Weights of a small transformer language model.
Training: a variant of Adam for these matrices, 137M tokens, 4475 steps.
Each number is 500 + 40 x the weight over its row's rms, rounded and kept within 0 to 999. Layers, rows and columns count from 0. Numbers have three digits each. The size before them is the row's rms in percent of the matrix's.

# layer 2 MLP up, 384x96, rms 0.089, rows 286-319, columns 0-95
096:498529521549509565483458492522523471457523456581500547472552524487496503463480438453496527525509506474545503508483448499490490440477417451516525516488452533508553473482488538458580520464530575449572469467453426561451484506488505533474523623561557444507512573438511483543466529485484509560
108:513485484468501546545559411523500441536468493501493546557530531591535526505448498462485536493452451495522430477423520570566506446451430514581531528534582484488541499451425536520495443531514467476471446550500487450510479474512564557512481466507473451521494476484551504522467567448506496477
098:570506472587562504513472525512561520502564432532513581486499483524478554504431454473465480519532463437465552488480543466502462487533480496476579486519509487521539491487516460428551528489413479465485531450381476461562557486460475506490521543473516505514535566542548511521468450458566487523
118:517509518536514468512519500448563434506513443528463516513515544491469494492479493500485550463516485514527445447549553511480513452537487516475539568536502493474564398418516514480520570458504499552625540533478459481451545494478517540452445543438447504521482449480580478474504441531591529472
110:533459502600480519550436470493513449496506529503506508501591487546518463524488540488469536509529401542514546501417571463551578554477502494565489507485486485502511498429493522428550471458469484445564496419465522552467558492490473504490532559487560482529516484513508450481573451510462443494
093:412555512484503517524439539512515518418520528456469514529551515531503478550485452409515391535547455494500503498555520504499552527494510494454541500588512452548573463513421554495507481499439535501489499481503478547514473493496556574456522578496545536488438510468470483562431451484473527513
104:495461539539530450478547509521526563488460478475495511476478504545525520427458431412402531530440503472531521514480523480542474539548471510581542556555482476516505518567509464430456562552500529573532510478391416478463520446493507557494481460505483492478538551457501478489501539507537536472
109:531580432477468423481545468428485548515484481469533494538520542535509485503508469492532497506465414546473520453440578481518497488438462487518518541542465418547483374516466516471531508479510528520485505534503516481461431534442509545488539556517550583493549457522556459493540466475534546475
108:547450527494480475547560449534599468478587496518475477522557481465517531537486480524446528543468496589534460527535496485555532539515487481483467518507483408537509439525511506444522463543473510525516526447475484501431455472475554484518497570531432425423517428504485460535531551562510462465
104:488487500518502457459508489512504439475571498497420508561491518584509481522496491528489602493480474494452483490502488457523420541534512475469508589525422503480505486506462506491487532584406523518495473522490472488562575509439481489443457559503530532405505522599511483534514567449465517461
102:500526524498400465508479458518470445457586565560487471520486541511494445575523461464484485429558520544575449543489491468489547563459471474491501530559536497515509503417432466483531568574532484524546501532493419538511465474501533583483512503455459475508482521461458490489460501568514527481
103:574501502515490466550543450491547540470488479437487554505536524488520478496524485511502487515533466519625471492442572508519490483420367493487475519505480473573504541490449515491533532488520497485582473524443480547461556444508476509500456536514508520437460518528521512518568448486390481464
103:497513533536495453537473527475493439492513450521506519496596498521481452503435505477515493460594491507499513465530503510558492479483463418567550499502565462534557461503400552411557535494465516587563423453517473485550508447513537511510514485557478520470566515469477446474539526514548460526
102:545541558601411455490490504444507458474465472455496519488500489486542487476511482535434563543518477603480541518490458461470500632499464440512484511512502391609517521511507506504519472498493549492536537519488502509474482537510471508455513568499456485533545461514514432516456477536455513476
098:548515414490512434498548496488470519509464538477506489559565538485426547567500456470437434519517459490453538518496579536522545513479436478536554448493516512536448493470513585499463514502440499479509462575541496523525544535494546562487586467514514489410487511513506496468540513445498433430
108:572591561552370507540465489498478537464476562458519520550470538494539425585474504526529566488500455515461525470518481445523447495500468516472498511594514467549462452460444469467503496524433505471496564488509451456531425538517571490523559508515525460494490469474529480500488507487519517468
091:510488436488477487576513408506528526495524482482490585556496611462485534487507496525514473433511501515479535463532589522496480475515463484485470486500544463556479500468434507520619480531502515491517526476506495533529539441441498473517522549527506538559532519423562438488464540482458397460
091:565538468486490429497483496503527532555496559539489489506495542548534433477470469447436494532566468506539528448396531487475477527388484479508472563516458453591519459525423544507521474512433512458466458506529495501509446563483523547536529505534557473451554455522486516487478471528501424528
103:499499453550434509523494524517481471497570490465435559579508495539485454515496497505532582475478386468485463505531442498480512534402461430561484500503556523574524496522483505512508516477453520466506497502460466548499505492523556543550506526559479492397523493484569475482383490544494494469
104:468480473595517530561484499581551496470493518487434552527477505532411508471478518490429513539465472533551518466471453470565520546461520453462519493594524394502527501496532469474514500471514530446496521510494515584526467506542466526447488522490540412445533484402504447534522539491500472526
108:464506468483534389510504515539534477440554561447442543486583549543469501543507455450447472555525441493513559473487580509508484474531510497507540490559508404533574484531484483449490564497501570522542482536474498446562518456483466472495507558504423483510482551430464499507517478449512500521
099:520547494562495439550490501521568396565530510435440514491547539485467489492495508497442557523480450506418497488464481388550513542454479473520490478596458501470549488537515494502507554489443461495477550489451518575572496462530477532460449523486491538464526476467511509516547519455461572502
096:523505415464533462498480473506482504491457475511433589520470555571529509568462478407461493521548432522497472499488562508465470431457481564534547538546550475533476562546514551489456577513505465435508474480513473508456455554521479567486553561512464444463513476553566498493511496491541530469
103:473615526477430519484530504534493566533524490485502494504510546527451538486475526497516557499522474533501565466500460456598503516448510468512522506557501443565564488433434476489533501598518524553496511434454504513414467520491542496495540483506479430454534469507502468500421421442526460490
093:581466526475454511558539392472510456483547488446493534537472545520493487496530421464487502482523529565497477463462504540482535574554475522501511534515503474505453440460468470454572535590497580475461489443453513480435469489491559496519559496500447478471525404546486471491524566463513510463
101:479522490540456423532461499454483450523458522498509506556493447537514517491477528550424486541503478499538520542477467493529506486530500449546511563540476500593594444551545598467474539523421494583518454519486371512541503501428485527483523515486510505534456461476487478465537492561463491485
097:550526497563490484556505466464483492418521427551429474501487513588455534560506527409519498531499492456558537539455505490557574539427530467489519484495509458484514557519470505456583437492519491525479524505457470466508478532438565513490458461589471514536490529512472440526447499525566479542
109:482532565546455504484474438575468441533510502507489520605498522536528482472486415481529439541459500512450510413529461486544497448528523472522512519553587521526496488436504463465454486518507565443547599527501452537519524522551472532460503466445512531445509447490521475534486502566551507443
115:492462470450442524572489476598567505504561467541496506501526569561452493518496526554531507539515500484560426478461431494485497469492508494528531521571543494552476466498481431472526516508442528488509455501552448473539489499437509534474580519611416494484470538514442448495455509504511436470
094:548474519492517536470507518476471467439558474474498501546495563453497572504490502544473500528548474584454507506423512550564498463584490496531516519572441492462492517563463508463533559510495578511542476432499478539488541527388462464490522529444517435483471447499499471490429565432475492525
103:426467467524531484499527485456527449486554511505454500500595537596552483520478508437465538571488495508528490490463455472569498500485512406569468484524517534551545535537462507509506508481413557411521528472486457521550425485518564495491545572467518477511473477488524500474488485499517500388
113:464485495599537497509466422476505518484468415516526476494486463503567510484496519452527560520579478473452467524390463516550548495525516407512550552533536537518521438509497571474505499465529493486497511432478454491521494593509601498495556481548498456545493475514531431494491543465498495472
101:475495489502437500501459492541512456444517577580441526475559470562464523480467472459513445540512500571511481510549507467535473553544420468526459504516557496451472544563483493515483521471530464469507410429463476561563529509515548558483434589515500572506534474475510492519503488511530415465
104:541509492531522380546543488524589499523543453522454479499522541510461433571483467504473410562484511529481437445515533496529473548488504478548436519598535448477481469476541527491498522572488536465535509533467499562516550445465538488505444462472522504516557486480468472538438519577524511480
# layer 2 MLP down (transposed), 384x96, rms 0.0895, rows 286-319, columns 0-95
101:527527532500503541505460537507487490457476401525507463502521481547571540523497454445457475503494526474495580475420445520463496529400485552508544477464487495498467539463444470564498462479517531451470547532500455495567471497520476567481473528566483467551444474559534506525552556553456580422
111:426493599498480513542463528526399574446481483481495529547551492481528553448493448528488477462464527536505490457508458469497479502521472486478486513525432530523536514495495498512540499541537475455542515534566507525385566449454522527505427543454418557534514536528454461555503504492471579526
102:483518509561495552428506591534491501513501533455485559429505510401488472520498541527484500491487501486534488568484480538451444495444488445514503520515426495476502565490500475483561568499530518457572482505546539421494527532492432424484501505478492410441518592544465507434501551541526510480
126:523568508528486448450473460521560469517517476503514498526566465470541506548563528592570507514506460510497453560544459538541554478572495511531548493453501542485470495552437553465489427499578437475500482487453465456572500531486481436437443529419493483508506522523466503459496440493521461433
098:563542461480552489460488470428522489527538502383508484406484566514522436516535511514425540434526494507440522494518501548468527535517567545518459544430520555421516505516475524533502533465483477525467478558477545523515547560463481476495413526453536484544503453544507484504499500472470556431
096:480431528484548442474530524459532492494524500504525445457550468473483465506539510525475492514484557468526529490542472454501478522471441498470465590497471495508459475511559471535487445472513503423467580528517512487521498538515543515463442562589517417521459512460517522412607554551453589478
110:593427541506518448463476522527518457513506515529517523510482467530505545524503485489420457487481481500505572475539568492529503502508548510556536538512462572416528484513485526595490540489423519517535479463537532515492546436542483438509393414526457541469529443497476517467465486429443516496
104:442502466560474497539534580548466453528471498445485576447556483505536457523506512500542539508503501453566493548530476437491424529478564460472470454511509458459537431490480487553453530499527519575538500472504584430509552490479502473465442519547489591435524500448433474468523498494490534552
112:480538481525567514478495497476588491394451538532437499506534439452492500586460547578509470591523470531527447520470529493565518475563514480510510491497528473500446527507546496474439433491579465532513525533464509452460466494503438423522565508495482490453492505489488430507445557552491513517
109:500505535456432485558477436535510471485498489514459489565529504487487476460485491499455465494503498469491516489595476575513439466470476593433513561496455576476460514577493519474511427537527460514540435529470581440528565542537532539461519484479550447480427566496519502550483522524446462502
104:517514569512448511553477484438533560437433483523548496530536468478456468534480470477545427518560456503522531443543457482474438471466519451461536441537516560425501500424572456528472499521508523522557519538506463519492564506553516468452522469524539543467482505501469505458417539527562418534
101:529521475497464474509516502517539468599495528507428550420563474508511514513598526536488522548481424509561455522378511491523496509493540526514451513473476430428474500450474494592494494496547474559501484477546563503511489514482479450549519448497536455448507504525486495540515521519401477552
092:478533517562527448392521450487438511534544465462546504452540493496490517468453582497563516422517526535485534462543482480618465448473528491502475489434511521487491542522499462466564489496487502489474460456519531473539490457566523479587514524524489499512569495490518469418556528576484486558
096:498493488573562483430442474417541450584445507494488526504541482539470519525573480494440499460465481500498500519520474541485550497554418554497483505448531545505520480519549536582560533509542494441492470495437506484445491455564517515513491503527433502547494519514506470392459545558441544508
094:430536440520511508475454488420457479461527533473465514527518455502539474525553485472487474470513566394536504431503416464461542511543473533512502556568495477502489442502486495519553487520499538558571500569534569501513474524475494456513535579474514564517485453551505444458553472547535416488
116:476511499440488491468433473477463481485464590542523480506481553429516499514520510495529569464485498558488483490554518472500450475617522463491502499580507569496467490540499486572437535526522489574405439489483472508540457582529450498548552449505511443524551516508492455549450460525525455483
095:511474458472519500566482491535471535555519514549552500398524481525518588530500560498534459418536482554493500464437453473527477462502489500463476466460495485489451559503521422534580481547508565453422513497570476475511520508430495450489506513471500485543472498497586432475563549479545520445
081:470512534523532498486564546429507550570440528483437484436509561527451511508542454534531477458454455400503504529518495626509486478474497550446517600514519477429478480522449514485488483490538522550521428478458535558516524488470470510477532533481492476429491501502519573423518518499472489463
104:468539459443574487507522522459478511503531450497441523505556536512477509472466470484532470519520456421515489450491495591515512484470541529506482524486500455482536565468527450545500515460615529570537518567490467460531484506442474433477580508470482477478488624485506523532487435556483432536
102:474561525532450444430461474497534511504532452501555501474507486533484509479451510556498469506531452537485484505424531537553533527519574528461505418562472474505492529493452507559492556479506518489484546528398530410521494449506490504488460528520545544500508462556442457467571597510508429428
111:533481482493480531473537500484446448482463443462466549496471465471430568511495521488460465552573431521456567517472444534496433424507570518593605483517570553474502533542515503487449554501547509521504508566498457468574562492510470467453481502477464435499524510504490516473476440532500519520
104:476524567519441545480544481519505451598463451490482458481506502482500448501510521525578511515464537505497586525446528523549538479559555534513464464526547468401502483427533470390478444547512560467506484538459461458560470473471497558452509473528443518487467506459540461505506536558506517460
095:437534487496528522478482505485444564505466503537452562484509549430540491579477406444434504460492442467564590511552534511496513492500535563531539494535487496442481550486582416496421486474510502482535508528529459551524506484517461491455537540507482468514402526537552460493520452488505516450
103:521467546511443522448516523478448526474502524509518531549537474508445468453448543522437516487490490490414546519564457511580575509457552501500585510462500474533469487494473491500459485545557511522467455480478432475476546492482507587527532507495470520463432613512443471560456497550522413525
092:439512536540422517491487433463515513526480480470482557522545492517440465512502469554473557513489509510492474418474545539604481483519506484519562473417514493448516508562540533527512455494511548518544458464476525478544484497575439413532521468480496485477527508504514484387391555514513513538
106:560518547510515441501395558461521505455522466483545491528529457483552530481512463595504507539505480544500515521494459476601544565521529520476504453455454440471472506501555530477499467494514454470595477484385481474457528482485563485489506473521506487482559494511592498469556429526469512470
094:533503479571538511471495420475486545480446471493431524433494517474473493509587516461503473472510432503489565535519521515519495504479512443515441556498444456499548542499491520494521451494527493505462549569561502520514559511509483414491433474503549364477537532616503530532505544493474482469
109:555596508474469509473550493560484562549536508552473542510463580499592467474504474500521461448415492449473513496533492503492488553479462485477413577556513514518468545448526456527474501453528526481534498471553530476448494501494436463532510443484469435399487494503536542577518453524505505475
113:586518530475462530549471506491468498539528500514535558488547519505487455474483478494573519439481449515527496448511540523560545467478516466502480539468481536520455477512567515559470474447587514509477456439523542496488536425533514550468538421556503420444465549499378518527556484529492444463
094:447535455533495446496475438463456565464529459484521432548497514581541492492558486453499492611521580499519453487419526516525557535465515534529491456481530510542410488456519481498484516481445454553431511531465513475499463545511530483577581496520483464538550481451511476513459435528530472489
102:501437492569532476491529480553525447552528501490419492489532478460546455514489445525524507423509528499441497507480550570513474478553513492474523501460547578561562504498506543500469446492514545563465560550478507487516520510524515385421522465511473397500479437484426522515550460449495516515
110:457546399512475489461531426476506538535518501556620480443468474466521473492523476496591488554557508449465490530436454513563442480487456491491525502423507508533516552463518532462509494543528500519477521483540498476571443463475510456480578529511509406471521484519547562538520565499513476504
102:518486468458446513493451565506486518404472563510518559513500498502522460522481518414372493533461477528532502502557501532526451554478504524529474468507522539539516494594577479503413503483575498524454460529439509491513530516518489493520553537452506498423431523513527493543543508508425439493
110:526480516474499470508589540521546568518441499478455433530489573442528495437487436468510508536456480561405505501519460457495489460462525522518541470503573548534508503439525526507494489585552461537523449547516574488457490494511442507524451515458514526459524491485490511573451461573516440429